Weights of a small GPT-style language model, trained from scratch on English Wikipedia: MLP 512 tanh GELU.
Each number is 500 + 50 x the weight over its row's rms, rounded and kept within 0 to 999. Layers, rows and columns count from 0. Numbers have three digits each. The size before them is the row's rms in percent of the matrix's.

# layer 2 MLP up, 512x128, rms 0.121, rows 472-511, columns 64-127
062:561429502526491514487421528543486537405566531435441453489503532528413446408503397540559431607391528491532481496394468510482450490587605509505482540559538517491412498568560410504577530518513449
086:502496475562483473460479377517428532530455513421528519548514572392428510534516554531483526574454476489483460524529519507470497469524632563562544493564421499509428453438546425514467468445538560
054:477517420499406477533380461426569528585490464485403490491429595509577565466488469452505531540501403544478517493480489394515559522414502495462546573512511535511533568472525525500572516469504457
053:503419519502452527525527414506474575469486537491540421532424518493459446444499477545606525532427468610532600494536506494478550481385521598494519486507485513441617517536567491515514351469566512
045:492581513500522448456464457427477514445433505436427394547475456504494463434558441574511514464382399490464445429483521501513541542392540486511515476516425517515499574530505539547486479566485602
043:489451462453522502553445452471501522430561569499519513433515441496473579496509567456521449502460466592432441464458418510513430435488479516553528565547441527480580491670515444497434507466509519
078:457458578550508438588565489517507472490426508487439426531505517541490504484536529402447569476396530506566460530510477494533521456545500484489458505361360477592386501457476503501492502502498483
123:462523494422493547463559510487538335424545547462510464463486513524450474502439490484469532522416493434493514467405472524533561432558528515559467419432517488525447549503513482492590597502581491
083:510486445502475518476515552555515501588552502410422511582505482526477415394582537530508532577561464479522599433455485553458432533481490541483531463484496513509522540406521442518425497542419494
093:379515541598406526486488578416460449445483593471551478483516546534556406513543494511477524518495432517532487473450464570553486460510551486407517493469529501571444431472509486452583452447502524
043:522464446506502486538480511456480498509492543447407470451572496503486491465561540469521546484425459570582520438431444525470447511459538470571503509496426488586544466592501454519483497442500566
082:451430449493443486469479491415490517599606529497454454466535507557427530531388412523574550490519516514550592488523513466534399508499461562556627526465462556485505451526585485538516531546542489
071:465456345446537505457458454527524544412437493493470435473461480493474472514505419482467562502484543518432449466523498479546524495521506436666543519550476529493414485420480562464473523432489512
094:464451509617438477448463525507449469500624487529462581470531515476459469517468444501486511396529496474433402499534511497553559495463577572493555428496528520518550517545591526544532574423448407
150:521505418558484370539553542564426548511533437551477516499458479563438585507599567516520487529552475455512572574547465482533498453445561469412484452413571516530480505517540448498535425581497464
075:482488476626460475402480600554495515454551494564489525468462568542429553412451576465519570532574505519523359436489494625496547516474459565398539524498613545566411543553512561578504435477499577
107:398507459412360504478485509533487440550563556543464477393499574502510509485386466444458486503453506509514453502601572456455555442508511512490552511530579539550548507474497477377504525473568533
113:525518527454465479464305504511445526506431524514513435516539599509462497431403392540448512562445580474508499460481493561475544535546567477570459550526501471474495498504521378453483509403614500
093:495514567593477486515493560570462493489495498526520523569422461522554509403505431450508466486516516493390533508520512604512457379541492447490457512420532539481448454357421502502488427458545447
091:447579493427454494438538444513516482447466547463437442473526466542491483494473561529513490505460507501470506455531461505517445461461517530480455443562515438600474587522509512444504540452503516
129:529463544549443471503601504459529488449545495434501582452468503533420515491426539436524463496495526524438522501489462512583543427481554575554464560441481607531484510534541585539615471483434516
081:530458507410488519402465490595437500502470557483549514524482547597505424543415575496485574568462455441493460488458540472514495527486562485498493596466547430419558623504512600543594511532627530
044:469529487481501527427499473441474437419479499467514517525417583532535401490417473446464521513478549491401432539531621456567523436579504428479517462459513422409418581483475508593553544488566525
050:454411428527473469571542426434478493519505567498473509577521528488504487441532503443555525486430514549434481600411431491511519434508477486448541581526530553560538427540497503447489491504514426
078:471473481472481509456470486548476425514465510522489492432651500514463533561501546548551504541456617465405541524506570544498499538468481473570516442528511493519464448468526488592550525425496593
072:415488493576439493503492495408466458560559609514499557570416519484459421474532520538482595560585445507527540514516506481452457445545474479545508581484463459543473455477532500610450589475405551
100:457512422446477471486553434535540424483486480540531495486416449466425536535457433493479553504500460532416565410586442456556501565485441656536520503585395465513585569505509615490442494590485576
113:498482493458450501468570429532496475529583413601499476443380460514501413489509573534507506481587518588611447463513514522483537499502592548468552558518460485525526557542481486539509449547529489
111:431563478563535467520507500422431425493523487481483532490515473527464549455353621495529516470551517501428434530472573582527469507562437519609486561585494504550433552477539511491389448588440544
041:598486608553448529537492431524441476435495518465452501517457493521511420500467490447450493524497427543613461369494443413519538449508515468425536528409519505531381486527514504563493486426531501
093:539524567540552456573482420478411500499384487403502464447541499559487513518561519498474509476502527512505478529439441553490483420425450337455482529426514541539461494498561521551455485458414584
068:543568541502490486513452410469483473416477469567516517484472505525458391501491469594466530469566537503472559476457497595586556415542516515458479515524554542531512502507525525480540499477488502
121:557583458509486390474515545479523430525509504433572514602456500449578576458544464518555484577398486429426485366469429450534539384486554602494515518513482472492565509433468438451466457371512485
079:540531582541497464376517508519474533478537459471502494467457478486512520498411446522463488476471455463528497606452549524532638455482555459467434490465473538486382518462532439455643562494513470
162:448462467569474458453431488600444461497406510535504549418513565536433499538486552537442497620564543511441469487463461553526577499650560437475534518484462539496578509511557506572522495512433479
076:477488444472477483334443461561517437586467531504518629449528562537502439461525553606443520498552464499522445447507474546537562513404531521388554485547482491539453403493529461491528517584587470
083:517523518486493499586517534476448521513550495458503538527505496455550517488498498550542517515492459479545438491392546545500496466508528514493568491467570516518602515555486473500537526453518507
057:485465559563436489511489437511428481518557519556437485496400415564500513475506544437533539530532473475435499489460577467580527484518547564585519515502479515523491576544491594502504404565517530
128:503555500489454457440409487618477480571515476433528527526536521435506450510464549515476534509475546458453405539511606444517546423525591406590533536534586482508517609424510455505579497496477449
090:445530529583463559491482512499518503578613506488543472477604445506432500537591431607485529565512616514572529534435526606462419584528548459544495589538425508505487490471598488555498491534491459
# layer 2 MLP down (transposed), 512x128, rms 0.0564, rows 472-511, columns 64-127
067:529467511560466518474457481486495572468550560422430472524481541575357394365485426482542492570437546500524510488435474541471491530514593543457478534571493508504391513585564420516568573477499486
087:506491473493465470441500354476477532494431496518500526544521518461457467606528506520458527527484452445493472559466515499477499456550561504494549500579414473508454410450532418517445445441601582
062:602567438526476542447436463464613478532505428548433452473433581482532511447497459523547593517443456539479541496475459451571555542380477485500515583484491522484533560458507470451602497469407444
061:508481589486480631628533424531458560468496536539571469496537532490548488490476446547611437441446520554479592492452512529534498392477483538561417458529497459516587497437610530496496445436494496
045:513631559510538410497472469439475543457478490464450457531517500484501482436546473525538532456370347487472437462464568522500580565432509467487490464500436521500459566490494564553515447563489578
044:495461495445495519556458398453510508453552604482506510458538452509448570475486548449526484468495497626463474472419441565540473467497495542535565546628436520483522483644548425524457567498494503
066:521555456431508572440427491503488514546562489516525571485485503491523493510473470606578405532555498489489550449490495506458455544488508523542553505619619526403608462558534499506524504493511499
112:539501472591493485498437498546483635563441432439525493457514484465531493475529503524479502457547577554491479478526500465435444595494507546450521526525497524508543430521477509514408429481389525
074:514497507489525476520479441475452501415458506565581453431503505461507563633435449477464463438435544505467400542527497419564540430542508489516463551501494520450497461557500576501518476442510457
116:439478561658391538470461567429471480445504564500516516476486585492541372487539518508459568544506466511526493448494484590560478455542547515426538492517507505544410479514531443438594491418447521
048:498455483529487488514494481422509475520515533438381496459581524535439474442541538438531588481444479565557523429451477580485505525458542486515488495562433496600463483615502446511510569451479555
090:481523478518519533481503505492505458546582490500444494401527525597506549510441480461519540526564458473495586506435422461488455483428510604537588470437461516530550425500633480451458465546511496
080:557452461385520581503474507531491553466395543436524447504435540514503440550506421467467562444541482496481457492522484487526560592581482505618527500549501543444444451500461500471468509509449491
104:459472502579529453435583533514493486488566491501474563471517453513429384501419521445471552432566444444484515530540489526546520536434561516504550331506555528530578409505557561572461554470431469
141:454524437513502477483472521586568451439569450558512481446509470498510548469485501428546524454545480575509500484634406440515565460440475463473433482431578426532433556467504471502540411564445467
076:452584467605462496399496664496519500414576485527518455488495530527452580406477593490495530495517516481506346471466470609443517576445518578433514426530558540526494530514497495566535443471508568
109:533530546372433534550567564607468455449504491537421477436536525522494515446507539537445551500478537580568411532509548400422541480563445538469519573432510506552480536491435518479463539488483475
129:535537490427473536456354499514445522487398526502498457474583628576470516440449382559425572501464526482549525504488493474496558549555567480510450567512503472481500481563525404480460513415602496
084:505499445396553496458475469502546529481477440500467438464599564498395446599492520495541573529480448491596429514487533362490504640521498461503543445586479479479563486627570478480481577530452529
086:519615564443396527460539440495523560441408527453426461527577543571518487492465505543509529485425559571487496475495516494573458465488499519455472444518512469574518562536523505475493507478493443
149:606481531501431447563615541485487487546525444484499557507535514554454544536473454379583530549507483502501506493451522505551481513470535539580440534465449593495524523466510558499612437500459464
088:524421541492377549609493424454521462509539552462488488560465521433621476486556500478556447501472440520485488516447526541495543443490489480522474477461524453473412531460514584453529588383529541
042:556463497520543459486474549529508538616519476457480453499581472528462564480545418531502486432529440558574512431462382573443512601447469548512450595582515575610532495514558495449441457575419483
060:413429493600447463566510391434519502526537638475455548538501519500442470415503505453522527459476563563473467581433484550539521425478508499499542545549506542618494458521543491428507576506548470
077:564518519532498505511504533489556504510541540479466511537318524504570473455492427459456490424514473550598468435515433397487471436537486526441493518487507538449513511561464528448448498530476431
073:514521431583494571421454398507552418581575404556498579467488502495487495518541517477480546528577473432540475526478505528508449442552465423550525462482577410492459460501517518553495621560520529
103:504492434428478487509571470551521433508461449522536481513417466476386548617490433461464534484509476531476574422548464486594529598524445567487511489549394451534500526487519613463476473614453522
132:524567503450505557490565460583505491542555423613535544492411411551531516451486602466503531523571544527550505506549479535436529480509535533388565446476504414495479557510434424465519498570495478
118:471595498588496535547499543434355418507544459512472487486560475515492642438392609498482469459535502456465407532461591569499490509595469515566440513524511415540499510497519508505413450597476566
049:607533576595461551522513387454476480455496523473431514512436519553485420489492492462477566508502451546558480370467477478511522483467543523465560534471487486543367511522501475556473540422484524
100:536539591502545448549541360423401507513390455376509511440563518561488534521529527553504498456510521541482489537439439537477528441459510435499457511463502546523496482496589517536457513458450545
076:551608524540493486514452426459462466453452467530500523508447521580405335511482471549461543453558515491458548455497487608580536412521556508452475527490509533523495479491520518459509505462469517
128:451611455522520368477544533554516408522511506566556462580511523506623594380573485554525481433542494467471494463430471486491528505492492511521569519557513496466556463438484487537436413481547490
065:493457432458498516552464524493591433506459531468505509553531579519461460520577519526584474514550546522485518380530433477452357586498457533509574516551531471487517462550536534544354446511489524
182:400438506540513417487488549545509488474392458600477506460573499511431472546461577566439463598526571506516526504415475502531548502633558503510487411615464542522522503497473548539553552484472436
077:473500457481503544434521498544531432477395570522433530476529507470517424475560549569412500572510529446539527451586475464497587582422402521415520518525447531443498443529476476517463526577556526
083:503458517514540506458510497502543507521423526543467453487538501546452520533536484427400445469508572558503543519547465487498486541496480527495441480505462505400474445461528543611479442487423485
057:515513519559446513518508437435421476513538543548432481512389423599512503469527577418546530539539495467453483488484570490616535526503541546542497493515455487518477581543461541500507418552491543
133:514561478470470485539435508545447412588497489425557461479529552485522427450508514489498539538482550480441488524495518420500611381552460444574538528543585461508584596524437445461502576485464406
081:536462475400498440511458487537464529476397489501499539516460550533647478500393602423471474473487483475453484465485486422541562392542498488508576417465576533479537442487424517520468484518542578